Part of a small language model's weights.
Size: width 96, vocabulary 1024, 1.58M parameters.
Architecture: RMSNorm before and after each block, rotary positions, no biases in attention or MLP, capped logits.
Each number is 128 + 24 x the weight over its row's rms, rounded and kept within 0 to 255. Layers, rows and columns count from 0. Numbers have three digits each. The size before them is the row's rms in percent of the matrix's.

# layer 4 attention key, 128x96, rms 0.136, rows 64-127, columns 0-47
099:115134121110137109106140121109130098127124158158107091165133105153092146178103087123126089111110127108157148128137140112160165125098144129134097
069:131103134109138113116090205125111104093162076126131154145155147095130148094183142140113125093135074130160123129135080126127102128114103147121105
106:127134114114149135107134113135132135060120115140139161100124152150189138132146117140103121142085145133099133122178112152107105146120196128148158
079:117124091139130114127146117123129120113139113104139132134106112172119157176124125150132135095136105153129149140167086106111143124097144155113107
092:160122148102146154102138115099129136064143157187154166113104154104155146117126173132126109144142073132131114092148125102140122141115161102157168
087:152139138142119113166139139117119135133116103086121141114158146168136104057140127159123168144101158146126124144107151151054085123124100134126137
093:147102137125111089101107088125151094095148121081142114141137109138159138170128136101132125153046147113141128124158084139137149113129176128144125
077:129108139119129155179105178121081117125122095136154171136146113134108140157155138144110162106137176126120128171113132116120105146147120128156137
099:119114141178096132157126147166108127141087103119119102164157136165139095133131105196128150125148161158096149136106144101132141138138143125140077
087:093120143147123125144138114113122127112126173174108177100084133099156120136141152095157159109186132120114087090109124131084117109094088157119132
092:118136044125149157121135094126150136126127140164129126112070178099147148132109116136146095141078106107142188157109105119186145139167118161128123
094:197122160164128145117149114065167130116125125103122131124137155131166117099116135090145126137066116116138129118134157157127118122119119123141114
104:164163123134134143145144110167141142131104140095134136107146139163136103152124131136127132133105099093120143171123145132135130102142126148125104
091:157107104153149133123141134129138134083104146125131201118117177120179092097112103148139131112104085124148121108117107130138141107145101178142130
101:118135067112119158144164085143126142096134123137146144102101146080141147175110136120103127114151126103135136125159126091157105096124087139110137
100:149145137119156137107135139124175124149106168163125148123082134097105085123140142098125139136118132104149135111105141145125165104126096172138107
107:152137114144156108183099078170159129068076147126106146141141154127124125125101096155116156128153153148109121136145147088098124113111113151117112
101:093118177121159137110096127129134126096099156110098165132141146131130139139120128117135138136099139140137133135153160130134123129074175154130156
104:125099145120087132083113118113146161152120148055130153137141092105121111117157147136103151128137099125142138109093143172124103124135121117125127
107:109138138112121107163106134182106094105144128102130130129113088137111147193114131170119125091173158147122139165133114123119109129092140111165151
098:145137123167192127081108117077150109132105141097109084135135151121121128110165107112162129104084075121114158087109118157139176128163125127138159
108:145112162156114132109103098096121155150103110126109078118100122135090148123123118111137139152114150121122090096166130143146117145117173082187115
086:123134147154145145162142129155137098087118092160109103123108145111125154178096135114121122149140142145119137130127083095151162092176112148125155
120:175131094163112103141131149088148158159102169103131166175144136137114138076119121133134161119114086159122136107068149142111119138132123126123118
105:132160128123158108131128137140118146093159156143095116125123107131133119135136115108135083117125130143117104145143148117143128096157102141127147
105:140104107146124158134118105121145125142109119108121075084092093131120136102127102109143129145068136074115125151128094127137168108179099144106132
106:136104089152149132106121152138142147119157147086098109132114109122084127116132109137102145129144128131081150119108133179127054134118160089158096
097:112118138092103119147102147151088098135121151138108077111108112126135136149144148152117099112156130149147121142192168069168121099143114111139144
091:130136089091124130141114113093113130167136070147162141127128166152146149106108085129124096133085121118104143116124123082122160137130180124122156
127:121135126113097141104122109085144128151130131112159150079115134122134134096143113151108139147102111102140129134110112171136147136109178071113119
096:118149135104112099125102153099126122122133164106126085152132176133161104137125094184122134110138121154140149111131109144138182107133114098115128
122:138135114092120132107134129117132148142101101099133114118107094071147104135147149093074149122109115118145137120109138152130088121103135132109111
104:146116162169133109095115096143098157122148166130111100116153067096116108175118142104129153126125109127142121111141122145162076113107136114162126
120:121157170158124156167113139154139116121102144147140065116144110116138143169103141139111184115127142117142114171187112095157142116120155123112166
115:109149129129122106130129135112151111087160172111098144134089113123114087145129161116111120089160177148134145150135111167124128151171135127152102
122:088134156147166112104104156144128129152146188127124085124125167143158135093121123118138117080117162142110144139152109151120130109142143076127135
102:123151153131123163167140129140145133143064123111128119090128092163154105118118106158100133113092129116152128154154086136123100099156141198097164
118:091125143163101153135139111110134111146090099108121129122146075117112156131106136137124124149133143063124134166133123126151101183100171128131150
139:072132186151112136122091105130101111134137112150154110113160110105148162173170144158113109109149114106147113163143125118155143099119138089122156
122:120157132102091144144130106126135100129105098119154123079136162156138126105146105174132148108125110116144134157145101100117184090136131121079146
111:112110105097117147112111140130113096122096119088158170157136146142159142124138111127163083129110149125165142133133151079109132044127128126136121
110:161133125116098083111103082129117114125136152151161098121142124152136121147148094162164123151132080112143077127175162121094151081161115125113118
099:108168112104096168127132100134151143128121086117150122106157141161142108112122094140107142117065135087144121140129109106121159119142116165084141
125:165150086131146122116097126152139171122115117122125077124083125107118136134115108157112080106127128133089155135150062151113125151143107140135156
109:133132126106150092148136134124144128135100126101096087134095134148167119169141131142116106112136129147173140132159119111131117074140138174147119
100:134129092128127093101083109150135128120144137142145095143137128162136140146115083162161097156123149154141137089112164131108148101175134148147075
109:134152119117121093109147073089116112126154127163135123128116140118123124143159142147176116111134087067108095084157165128108133125125128084127122
111:118129130134119143119081177151144121105103122086092102180139128127150131118114120127141107136145144181172173149127118118135109111120113140107148
104:190127099139111092120088101159122105145142180146135105140117138174113101122174114100155083107133113136099101121130111140089109143174120129134131
113:096108163150162146141145129133134121081139092122132162131160105092124148118128149093107129138154144132127125123105107165150097145100139085134084
104:130186099108140105134136168105137167088109152123100151137100149127141129101112132128120128120127136167139112119143159119139124140144122157108123
110:112124122122106129103109125107157138133102173152120057150120133114094119134067096147186094153140133126128151146115145093126169160127171176104103
097:101109128134131097106141165106136144143139126115120176153127179127141144113116164107126161109128151115110131108113127144123119191085121119180147
102:145115134156131111108093103118102132144187141154105125117146144178174117148152132175112108127121150153091122100113106163116160140118111096143151
115:113113158147116135149163120143117112139109133083137110134129096108112155167109109130101187141180120135152116167165144136182132136129168100125101
098:156118089126118096119110093123106116139157100128129131112108125114138108167145111169070103121140104137168087118147143134138122131141119146139138
120:152149114136135145108111133182118123176114096113119100134130151185117146140125097159078151115119143147125138131165108136130156085165102170112138
103:144143143160127161127133141170161126129084113095136099149133099146141126143111155104128132113127102126129132165155119149157129127118097157122190
110:121164124100101131133141139112115123099086178124150110135105098135128099123136120141157100138119137133110121112109154091114103096118105131099112
095:161143114132110121114099117150130126137119145134148075127148130142110148117144102159173109137148084133124139144176141107123124083178117117104155
102:130091138124112163090158133110136112116098128118088182160134110094140132120118143120066144126125156100145126147112102123134114121063155124119139
097:125147161153120137120120106133109149123101130128118094102151040070119157159128104184125148158131116141121142168147142127146126105138149132113122
119:097156120128106143098160154137121140107155155127122120133139112123083110085146084109139109159143153167121120114114165098151143113149107113110086
105:142074113103129090104111136105092131122146155126113160125128150094146140104136107098146115181120135123157123125104206103130091131122156119154116
# layer 4 attention query, 128x96, rms 0.136, rows 65-127, columns 0-47
075:105096114169137148131116132163176145107123170152154116101094131127120149174063085119148087138155121137090147121104121126134153108117176111134167
085:088093154121098131118127146082153119187160105129125164148119133134106102139171137118156177128149134131121130179134096149153103146100110141123151
083:134120114176141181136107123141121137144154093115102152122126149127157056096122108107147163142093166154053133136131161151072167129137144149116135
088:147124136097106172125094126148126100169126106112103118143123198143170140116117096141132131113131135131096133121136176112160110121123158119146122
084:108141097150101121134105095135158137119147156143157140123100127132109110174133154103151102105154136066130140164123088123145120126125151143135136
085:117151118134090106150136133142063125133136125140090124121129128070114133131140123195162091120134096106168137186138135146096121135111142110122090
082:132129103153138153088144145096133121098112118146105113095155127125133124118111099165123133114108116137108125044163161139126139135109142137114133
095:131134083099134136109134115115157110082148177118131122106140087125145139145121096124117122074077156121155118110123111126099170134104154149076147
080:136157114117116131116118124128154129092114168202181158138122147110142125124120082144087138131103137096152105065158132145154157090151156171102121
102:136116154104121064110157148152156173105116089133110123130132134128130125132156128126117173106148109170161090085141079142124128147131048143104138
074:127121126115129112107067114135088130159087127157137099135123136168146133099130123098106129119163128201097098105113112101157135131178123124165142
105:119135123081141112106160098145120141122127103150117140175087151111144144120111118150109089117123132157153105106167086156174123107079137106131127
083:116128120119102095100138138117152144090131125141123108075105109124115174131176166106100145129103158116166102071139083100126128139097113109094154
086:152165164103113119131143149163134129104077129106113180115131142116067109115129134149108124098116153152166125126155132164132164118134131101111109
098:126125109150107103151162143131113187128102102162093117125127144181103112139123110149102170152121137104108146095142089125170132161162130128162111
101:135133137115083119092130114150110117119114115113162078114088128074142151124129117171138134111143118144126135097156146142156103133133164110126084
103:136157158119122088162134114116130165130157122155135132119152146146127077077137112179161109130142140140103129147155121132108142137150141109145104
104:132159102123136151113113156110144164146065120122128099133129099185151099119089117133138097095127148164075129132088099106120118141159089110147138
106:117119140115118142108094090083117126145114140153123156121105132136150159147163113116122102115122125100125086152158136117151144113102172129155068
103:091138124129128137115117142162142139144124102087122158114119078093094127114159182093088155154167138091148094145125111142154092137112174127139171
113:107133098139168131144111146081166152096123100095142182126154144163144137100154149129155132117147139113118090127104163119078117154096132148127122
082:162124148074130114123148093130137122147102157164124169115133149110099112120168105127141135129160147104129144142151142098166147113116148127130096
104:111131138146164139113126122165125146111146109131141153111119085133138125122068142097131135159127119099106117095086147112080107153125156164108177
098:105107104145097128116155109129086130126115137136179122123164164102141136124149149169108116086102111158172199094160128142154163130126168087161123
115:114102096099135127103126159185163134143100101123139155126153091108139121103155155121098144148108140115157145113147166152128104117089163148121127
108:183157114142107153136157113139121130140129135155106093156097138121095081130099110101145131133165134149113141124101148154127097145116074165118146
088:115153087116087110110130157115121150129109111138147130165149141169123103111173121136152098091137135128124144130199160119092166115149156135148069
115:094132114095100105098135123107126145145160142140147176153149085102135157085151168104085161177133088089136087124118116116165101116121179093144142
104:148143134140158118167118126142146097128167126125111108139174129140118118102119183070127161158126167089124102182118120136119123120145110127087166
127:138160134129156134137127092140176096148136126095158160133138082096126126085137145073130111155117093082146148141099140102062164116127156121127100
096:115155129129127147128159128153113104127148120157158156127115127136121135088119136116133115182138131112118137167078174144114104131117123150105165
120:116143137151133135126182149170148132136093127124089116100110109124100098133132121142099122126140133132153130135119091158152128133117110148102145
100:107085125112146100112124159158152121140108163110119166090136109131122123108163137133167092114138128133119157096142130135094154122104155130134099
123:148091118100120112161160160138129146112172151096106118074150117087122101108118176074141124126152132151148135126121091129098128129149107112146158
108:116160143161160164152155138150113085143139112167112082168155121121112119102151155131123113148130113125129158157139146200160146113165166119154171
122:101124125175151109110143134144135109132130132152144103087110141124129123137173178146098124143100139093147138134113152143132145167098136144078100
106:099134150138149140144108150102116138123150085123101103111144171114142126116117134118105183154137205125095133170108128148153094182130122109127119
110:088150141129105108145160132122125084120114110164129134133188118146101153136141144141116096121142136128121128177143127109155146115123141101089172
141:100112136124099115137106109125142097100099151138166125115160149148127136132174143138163121103102098147132148123144168095118173097107142106128139
104:122146121120097143164147106152115113122142113151132129187152131111115143126127123135160147123161132136132195145159182178095111103125151116101149
107:112167109146151130140128109114098132130132078146153129161111162145175127163146127144113128130122111123154131180172143103126163101168113146110147
105:093078103130114121111126107132140146137114154136160150088146129106115147126154162118125132123089080145117166103152171091128142125082100129130127
112:139141114155141125112139125149111147121140171142137134113137093089109123172168180098129100152141080130107140142122109128138135111123072148147134
110:170117122129132105118123101179130112148136171126124123131133122117080129134155189101134171106163114145132173104157151114104138075130126157113098
105:134141118127140151124125157160092133131173106098137135184131169151143112102146119135124132113140115136149098152187144166141120096180124149133174
108:135127157142103144161110148086138151100123110144123126108124124142142126200097114113100170133128137127104138156114143090136116140150097141115121
108:171134134187113134112137128145142114126103118083109106120124114133107143114160143104201095127150138137102155123151134152090129139115137138145108
100:137163110142121144132142138122095143131098137123127099147090130129142078184128107141121143111128118190123131150138108136149110098182083155137157
110:118134127135130139120114131125156130116124094109148100131107115141150141076100142122146118133121180099102106108100082099131118162094148073136160
108:169108133124133114120090104107125164122134149117149164088117122078150165088149138097161082145107085111104112103115148106089129161104121132117108
116:140071126145100124164126169118120123106115141110079144118128121130151155130147149094143118122131144140167088129135162156120132125084123166118143
096:139103146104118106099108143109160153135081149125106127121165127149108102126085106129110119155125193144103175118110116066138121148137152110156093
115:122130086151107104096142117129156121135118114113130131143181147150133104143154130127118133143144110132125126127123089101179124118169110123143142
116:111157150060157129156142148145102108138140123122099123168113152123094135076128123140110066100155159145170146167160119154122158118151151116100115
097:146164129139142131167137120137146097142130108157143171150184137153113143162144145124152175142161132137114101157140127110112115120096139130133085
120:134143107138129138116164123160128108149126121136119126127124179138077103148158116129109108118129084143135178109204143157165166101157116129133109
100:170114147153106138137132134136128161134067142118112099092109119110097124152115115149123093149113143135109184123107136114149125160127111132134096
115:132106127136112121133133147107145157088154156090153134072129112096169124134113087129119137108111137115113114114055156126084107153164085156105137
097:157147154114120154165143152135094088114106116170117110119127112112145137171139124126156106127118078151111126164175172190146138082161120158111168
105:101121116171106115129117121138141122145132150129133104112155154096082123130133143126115165140170160143134166118115127097161122167094130117117090
097:088157120132179130119135141145100099117200125127133134157144133114164131074170135143107060115132103101165089152139121161106151121135126115076152
120:115130108145110152159105121104101118120157127098130120141112172095148130086106137127142111088105105137121091122137148185159125105144142112108147
110:117167132120173140135124144131099099121187109148146144174126130163165144091125117126167120140132137103135106150136144175119094092120166143118123
# layer 4 attention value, 128x96, rms 0.142, rows 64-127, columns 0-47
090:100107094128123158125156145149088113124087168142110135117070139113143118115142161105121081139138126096120167110161109125139142125144111158131129
084:116168124110133115076140104152145125162156115083099121071112120112163147104088098128122165161092155096160180148115102129141141119137149132107161
099:094136125129115097130139143131108100133089185148131126115086126099054142098132087129172092134174097122127080152117148144085145113127137085131099
097:090105122047140120088142158121128114152117120101109142141142144142149085144101111104153135152139114146133116106157141120111142143125132125075152
116:110134084122157111090139146173107170133121109081142105118119127160117131122107157123120136124116145101074151115112137108119149141146129131115202
098:147093152126096142185109131130150151119101120128165110139118142101115134169123183119103134094121115136091135115120098123160149145107123166150123
089:115116170166094126172150130110143118128084137128129140122123151192166087130109166135131119112116146104132092138149100112160139153133101168159110
093:161139115103131153154139129116158146153094111103129119147118141120186130132079150134104152135074135124146167123150100098140135128151096159121156
110:148167082134137157141139149159154124144115087111119112164100122169130113120092138118130114126120140127121160119153099128118144129161134168111153
092:097093121149100168117130132145128124176099161133144153141068153165134092161094087139150130170149134157110131119110134095130125110166113124103118
091:141107130138109086124091135109135173147156064123138116103151132131152154140124054107117170158103134133136103124129135115120101151150123130115150
094:154153120113148175172124125150152106137117088142088119164136162141130081104147159135110123117106131131126116133125088138112150123148144143161103
091:133131155142083127159084138131129145123132092104137116113139165157179111139071091135096153117108151168129138148100105112110141130166111162094118
099:116131160136138134089101109106100159135145137120135123114117130136132155110121062144152153152137121120162098131123157126127114103138110120124108
091:146136095098113119125143130156098104110154107125126109130085151153168119139143084148098074125125131134174135140120112136120168128149110154104127
101:112142132172148151179114138124141143120078105124120110113089143111141131131051134122094142112120138115103157125114099115150120135156097139149147
127:141137132118136146159157136150147128128120111113107121134126118135130092133096144097099109105106165095105155126109073139095131139111119184127157
096:157110149129127163113106089076138141119127097131091132112132154107169118106139103116070144096058151141161165124143107140176112141173109133155125
107:125107098143136101124107131144107131109093132112136099098129130091081169153137125104106128119144151085090168128131103155150146154074133126128202
102:126108137182146138126086134088117158118130108102133180115093168113159157096120094131148147120118155135151143105131132140159118133167137117166169
087:082137099143111134131154119176129144122126122097113096114107154072066107073111132119107123136135106099123140149116142134115132134114137153069160
082:136097123160145122131106138109158143131112090119115142136132121118122136172118075104085158108130114122128124136122137126136115164120064129117168
094:170146112115115139169173148118111084172105134141099124122109155161156097104101099147107125137126104120121142139146101153157151142125116149124100
091:146141143136141137085081118080118138128154117133163150114174146169137127126107118120132153157116113173115133131102134120141072121143125111115142
089:109105124115146092154160158126152124123113102103139146144085096124160116127200146143176089146141134147148091120128119130077128137149138137164122
103:131142176155122107151079127152130123131141121145132100142161148123116131134120157156113103117173119149149098111105150148096113100082123119143096
101:124165113157127122120153132166124092137122168161138094142113088120078131140128139140137076115167105104131117126120130152107155121068118113114096
093:116103120097111124113100158136123132139139083117071138107119117163161128124156127139078121142088166126141121152176081129115134156099133170104121
087:082120125101131084108091166108128138112137130074134154114154106166156130184161080127153102167113144160149122123123119139090126144128145141081111
091:164161152141113130148129102109166149109121143142142067149169131160110116158122162145109167132124120100085130137100147117117117093136147116120123
111:121121084148140129158160099131138133130078119154147096124121139110117113122152098122168116175123137100138133107145159093166112120174133113131107
106:146144169184123146130088103091148112098144152148132144124137129130147130142153140134110127117102127155131169133099127171120106094118167108176106
088:105112145144163138099107151152119175124150095138118121143134120113149130130166105133081160149118153147175120124175158134111133147123136117109114
093:150133123129103141192158136142166110157126096106092119137127145149146093124132107134095114110096143124134132135125096136116134124178136129122101
101:135163171145133113183166159119122107122110127161153181161162114130168107136098171137132199140137113150107126113145122113161129147088132126138112
095:166140118135127136141149128089152105131125142114128174123120102108124132138104098123135169081075119170170131108149150129182119149154115128128098
102:103101166178121147106095111151128139120136163104171116121097140101125149140130136111089174083120116133148122127117165137143102115127127117136139
104:130137099108168134108119158135132121163129085129092134140147143169198135121102118124117109128099151116123122099146104124103150131128113137107153
100:149161106160098130165151107133145099141097132100105088110143147157141132139120098129120170112069135127147145127142120130184112141137105147118137
108:121137128092161151162152172148153136142114081126103133145119124119117110096098159119114110106132133097119154135119088141103151149090143167114174
095:132100105079178062128114134101124133085148142130125123123165138090124181144140136094138127125160144140128150121138115132138126157115177079142115
091:189151138121107163095144119141137084157130148137096083163130133157133101168152152147116084104111117151118118117125091130115148118083146127124098
098:111163119169119144100151112149127117148102166122147095115103134190123163124103114127143139139146131107127142111131156126144127142129127143108162
104:119100116159119113114156093152132111108080147097146136102116110136101159156182117094124118143128138087095090135136143151110100135094127127109169
089:106124144175136144057145137148114117123142174099144123134108123115101125146144124164132152146115115155114081127073162123107136120120141115110105
110:142135105107141159137128134169150148133134107144090108162116123134118117114110132134093117097112159095120150124139115130104152138124121160122143
089:127142143115152181153120128148116114153115151128155129129096150210125122117105180121148099116129118151083127116136103091126133115146119140148167
097:157120102140131107088126095135143088112088165120114125102066123129170166150134143122126136113113148127147188130147092143172136128148136121148137
096:148122113087131098139106109113165128138138099175116093118163134090123166100126145149129150138132108153116156113111108101145159146122161082158112
085:139094152118174107153137137097139166130123092141121141119121121110170124140150185134107137101140163121100138119115118154182131169095143127157153
092:122117157130100112192129140144140150102101144116138159096139086087119124155127152105133172129155137104132135146139119113133133159135101106157143
093:140165127121126141161156134070106112120090125125132131101121127120163123138097102108176093131130128114113145125142113128163113133154119146123155
108:081090135114110078101145146116081132135127168120129148129125144131104149137160142143186087156162090151128098130119163145113123132094147112136150
087:126133120131158114176101117099103127120118118153109113133116132141080104146136126139139087066142141131101084123129133142094144130084143133136101
097:103170104133167136151148135116130116138127113142126133127109136105102109065111124120179126111148134109158095110143154125122116102149158113140135
098:104104137157125074155115155156145136113139150132150121152163094125080158159137173123127125131161137131110142097093134111099146107077125127139154
094:141107119149140179063103126116115096152132150121131148101152151188144120143114107109132141152090138145118134115121131114129114145190159101132123
092:133148140133120151122169143116120121092131161158132117122149093093105109139152156121066082134092092108119109159126105157158127116093103153086103
101:139139121128132136147132157172127129117128109133109147151128133124122102124103124111107101103142140112121150125130102124102159153116135161099155
082:129121115145135126123074132142112115134130115119108117117071145138138132109114096142090155103136167134161119112176124130140132113186137104127067
109:094118165163113133132139139125103099128106172122136140146137134121097116150147134140165073136181109152133094124123152147136136134110110135138074
090:119156164174101120113110124137146094120152124099150104135135154103113144135141152118092142132096099119131169109113119154083132149084171133133132
106:118152161141088094169135120150134086126127154140148102155142123149127124191125109133112131153143124121132116135137132128127121145061088137133104
092:117125124180072115119122132145125127124148154109142137127131151099129184138118124129097162140151136129107140131135131132109169157090153102109106
# layer 4 attention output (transposed), 128x96, rms 0.125, rows 64-127, columns 0-47
091:152084133133145116177137119150091139145099096148123122133145154118119139155135103103199081192141133131108108114118111129151162097122120128123128
105:128126140126112088142117135095128127132081090117137122092110148135141158126135089152099139130091111166155155119110114127137099130109116122075100
085:124092120092145137148120127132168132116103158124145162099120094145107115099098150085035120118168118175120138102119146111113098173125146151123132
099:094152143092114116122181155125119151140115102117116136096152135134146132171107082125148082107161131133149088141141113150120125140137090101096165
128:157092135120164108157125138118097116084112069095147125123161162127125125120186152172182123128118126095126149111138120167123132095093079120108163
087:124129149151119116102124124149094142111169128132100109146121148090112146132142150162215130172130130046103117161131102167126150112108133133140159
092:096135155167103118135152121122100108126163095136090110149108147105148152170126142118215109146120152063103140103113115142172165108137125127142138
079:119151142143104086118143127139102131120132091148124128144144134123136147136153110164204128164092124056110132115145091162126156084126148117101131
085:110144127138105104131134132133100111109178076128118127126153136126125148127158128158187117151111123053111123116146084137138181086131131115086144
101:120155140150126149149161147103166152140118115107110120088090094152142116159147152126090125137179158146146140094091115146098089139122120130081121
098:179117137108083152134106142102153137157124123123068086109107133136128125165124110128092135083125129183154158175167172128110109137136106100138105
083:099152134148107096117122122141105107132183096140114139159160141131142134105137106143193118153105138054101131106137091143141182109151165114115142
088:102138139159086078116119137119101143110164065127103102123129141107129142147142127169189118112093143066129140109123109155113116098105153138101129
083:150120135113142166141120112126170123147083167125141126102103113164129122139122123111042150112149117210148137136112154113119080150117127127130114
101:094119153153109084172125129088117137131170096147141119145144096129131158090128103120072126142105110122137127174102071136126138135128145150104122
104:146103166152142080120083118116100116107104062124100099119109163110115127138171142149167132172110125070114155068141125149148130081114140130089117
085:092146140143091095120138125153088132113160079129119120132138140109122134133143121156208112151109136046105124129125096151142179093145126128123146
090:145157131156101129122120109132113142138107111122115101145115168145154116156098066147176140130086155102131115162101116157159131104134162088148097
109:148080132126135097145097132142073138081137098113139143118124124076100147132109127144192121166136135064114124156138114135115128120092100133115160
108:161115144125153161156106141127118132107098135124080131092106139123145121128118110154116136119133121135124142092109168142154095133140127121137160
095:135076114110108089150167125137126162093079071085124178112155180134094114126123124135126086082111090121100130088120130110118126134131125150123139
089:146118106128122110108138161159113118110151074123121132153135131110107105182132116113226104119113136077094137100124133110137139097146118101100138
087:107140133150113076132131152101107121119121064134091149148147110124147151089108116122167108157092127060094111095128087118142136119161158124089119
090:141172127114152183106132122122153129157090155111103098097082120134136111120135131136094131071137129166153131111126171150129057156119122113140127
097:132077162129106168131137148124148155130160157148088167173145130144155088126108116148110103135148135170137128118135143153111172135171077161157126
100:099130118089175149121098107142146130129166184109127128104108158133126124079107180152085148096149111128153096100103144125109115134102146132140141
107:105097098122159122133111138130145111118156139129171166107129102118081139096121203072100110130139100138131121110133101071130143126140121152101101
092:107128121142072104132139152118097117133157082113107131139132133124140145128091083137215089106119175082093129136126114153142160106150100123099120
086:132104127111126140108117171109126162139143132117124128098140089105151107157099105149107111080187168186160097157130158137132108147128047145115120
098:120160115134154128089123103110143142108126147127152119162140144142142114096166168163114183153082108095136127120098131124100106131090156107163123
114:176085155156131179166145117134159153120092160155129134137146136137151102149131157107049143140144108168134111115151135112104127154131114107162121
097:117139123145147151116083106110165119124126174130129106130093132112143104099135136146083164120133106163130119092114159125128093149107180149186115
100:151103114099117152145122142126166113154135143099116117112148149134141113147113108131118140046146138188134112114158163098085156104131109105142112
078:092133137170093081112138146110118122129180085131099119150140149114141139115138125141189123135107151056109137124133083139142173108151148118118126
114:121150157121124122150122132127129101159124132123083116149141123093178121129132148110176130122115118140133123083147157115114159134135130133131125
102:138150100149104117097110151110123127132093105148128121122144109101114108143134134107124166152101130104122100129141124106194092119159121116109099
087:142104117128131174109095121116175124134108159118159119094109142120109114176144151131101159112131108176177127148086165090123090127115133126157132
091:083153134131133095143124139110090102141164067129103133115142128120151160118129109143185110132122157061126133104144096140136150100150121116070137
092:123119105138115097109110137097113112101131073128125125126116129100131150123143135115182138135098137017116122118134105119159126116122135093092133
084:105134140131106099122149141153089126107153085121106135131149151112110139113131113154204097137117130061098134115140094137140186096150118125105151
098:147110125092161121098133143127123143136096167093144127137121126096138107096097116110073135111160141152110110155151161142119112168085085145153141
082:065165101137115097116128139125110106125194106124145130145125129118126157102127133139206117154120145040102116144121087122140145103137158104097130
110:133149129125121156139128122097140110110124148139165130065113115121103157150143178139112152155139119107154125093108092100142118120111129102121161
105:146082120138095159125134116112149130121115142139130139129105117105118102182127129091108115148163143154140145166124166103140099154144095131177116
076:124126109109156145127106131094168142130115159111145139107115112144116113127122159113061150098143119206162122146088156116110085157118122133128101
084:110147123131101109134134126149100112118167090124136133135159149130117139130140115162196123136106136057110123131130088127126196082138133108099147
086:086166149164147132132133109105090084141175117118124118124110118123137148120149148151201119173146158061129156119121083160155135114110113133102155
108:133131136188116090130108136099099124121115112148159122130096129094135149147140124140160155211117143090098140126112105129155112096104124139131111
102:190144147093139122144074112113140139142139167137129130130132138142152136095097128153118160160117153175153124121159146136087123144100138136116100
107:148101125125142116122150158110093127105117128093075115156121182114140117119110112137216114105129143091106137131127146140156151116144097122148132
101:151096141121106097113123133161125119116130146137140121172108128104127154174133105079179133133133118126125196149148160135099166142096109126143118
103:132092157131139141162130115128088141113090103143077114084079137115138144146131103125100113151147115103111121149176141132160104142136096106093116
084:129099115095158153132145141105156144140106181121129138118113121140130119122095126104066113104167122190143133144111162130124093171114101140158137
094:082119113136139118125126118135097092090181113082136133126134122122109100097091141117158113101156152063094124109123116119153124150142125127111165
112:146118121120139157159137126154131121111118135148123159104152132131108110113110140089062117125113109142155138074159123085157139148165112111109153
100:137119122086154100134090139163106111093195128143152126144145111093084130122167192114187120157144112097144115126136127130101180104114107155110160
091:132174131161139166112087134113164094158130121146140100107100100127144152159145113110118145140139160163162139111109143145137079158128148081113102
098:140113106158127119115145125166107145146098083142110099159138127105082137126134141101180098137110097157100097172148116094147152075126133139137094
083:100129138137107085136121136157090112115168074129123137137166129113114140133150119140200102140117128058101119120137085129128186089139133131091147
086:144136135165116133154088129093159098157154124111147116086116128124148168136116140132095184117130146156123143130137124113108126091133131105105088
101:110108131135150163123153146149141139135133177133121140112114109123115118138108169078083109114178119160101099125118146100135132161151122132169131
106:093115147118111090110062132105149105122190140139137125114133123096099148119150131146171137167103102137155128157127115142127126104123158126138122
119:067131137128110102098138121118132116145206145147153106131109071088137144150122154087121150141120123081161135176108101113116165111104124127128129
093:128124120117137103107121148103149160133150141094141142096150108097135124132116157127100139136112136173159123165102135107092127156123130171134114
# layer 4 MLP up, 512x96, rms 0.169, rows 0-13, columns 0-47
093:147148145165189131177128123115149104097105094136137147138113121156128143162118142139133142120152173181111085141111193136142141131117128144126103
100:092110134112133169156091124135134129124070078110139103136144131103106140158143110115099129119188138132145140149155117097111110118097162119129140
095:097086166111121173122115140097110127100147129152143104076119070166149131084165148149095118125147147164114120137117136120139080177145155106100115
105:124106178088131152094144098122127116163069138143130148124138128124119134155143143178112117139107122117104139151146128119135139151102156098125149
113:105125166114150125126087110098086123151122133173127148101140101116117112154165153150123139096115104137118100141150144120157141163101114070151150
098:095138155149147162154141138120117073110066131119144095155138127157131163132143109137109127147137126163129144143143122151126112138116166108120145
098:120151138126188171155142122134121144089108103173120156136120169152098147140109121110097151148121112112212139131152112150144154113091120127127140
106:081122145094116121148080108104112103122141156127131139136153122111105160132133105137091115109179111127127153126115114081129126141131098117134089
104:128078172156136126120099128135154099115122132119143111106149119091076171127121142133155135096177092185140128134130128104111089125128168125135123
102:110139129168145134111133138110113138090117106192179141126143111152127164159121158146102152140169091136132160128131140091108147120114127127128107
098:089162120123134101110111115088115104135109114093131112089168115152161131141128103119139111094143115166142105101179143144100122123171154142168130
106:108143132134111157102111107110132151123148090124136086147125073174160153114153138138126123092139131102138119167187145108137103135091140134153182
105:096100119154117116130133147150123133129104167113170099129138115123130143140159141136142144156153094129142118158133130127137163126148142151101166
090:119145119116096169134123124114148131121099105143153164145122116164137156124100081078141116099127131144139134132156130110126132129097099151150173
# layer 4 MLP down (transposed), 512x96, rms 0.144, rows 0-12, columns 0-47
095:116085148098104146104116133091124141165147120122110156109139184097125115105159129096086121145115098087147176116129082138115122141112135145073144
093:142095176119118127096136102109131129149146133150119134137131163116142140113141163162160098151117091106130108169120095131112131161187107118151117
094:137092120136117120095165080127137133111127105149112148131114174139094123142139139141144156114121122078159155081122075103087133115117129165137150
101:067111134127104099208124135141152123144082157089145104109130141150110130105114115139141119137139133145162147110105138151163156105124079098149101
118:094111121149127130172125122090089136145097141145174121151135112129113112158086169142128118152119099122056104111110147139122156110123121132109103
103:121119109141122111124103116116157160147161144155135141132105173112136101124114113154139147142131129079126142118130154126206157110125106090177142
096:149142164157123108127116149149113150159127138114161128105149094092199144130093211125136115110135143133116129146123107102142121153147135138138177
105:137128127151121155138113143146154181137128091091124082152107091129129095108122106098122117134146136100138103112139122082081131131114142101106151
106:059083159151095102115114114122084163136171116121141161147165130160123139096099122128147125119111124108114147111153118153149170114137110112131084
098:099128128103116180143137151129142081150106150075122112150100127154141085098127133146158112128115160171122075158120129133137138101136125141141143
097:131122149109164112067122114134154136141161146129183132103085105137117134106129100156171157159091118117133141153090137111097118126130088122074116
108:114071120138126112145136178133116117133108184111153161126102206135100114126112100131143141106117122145127131101155141112141186118156154137109153
104:142162147121155148143103128120093148144083122154114121162111166104118128132089113084146131136110201100111179168103127153138117139147149123135114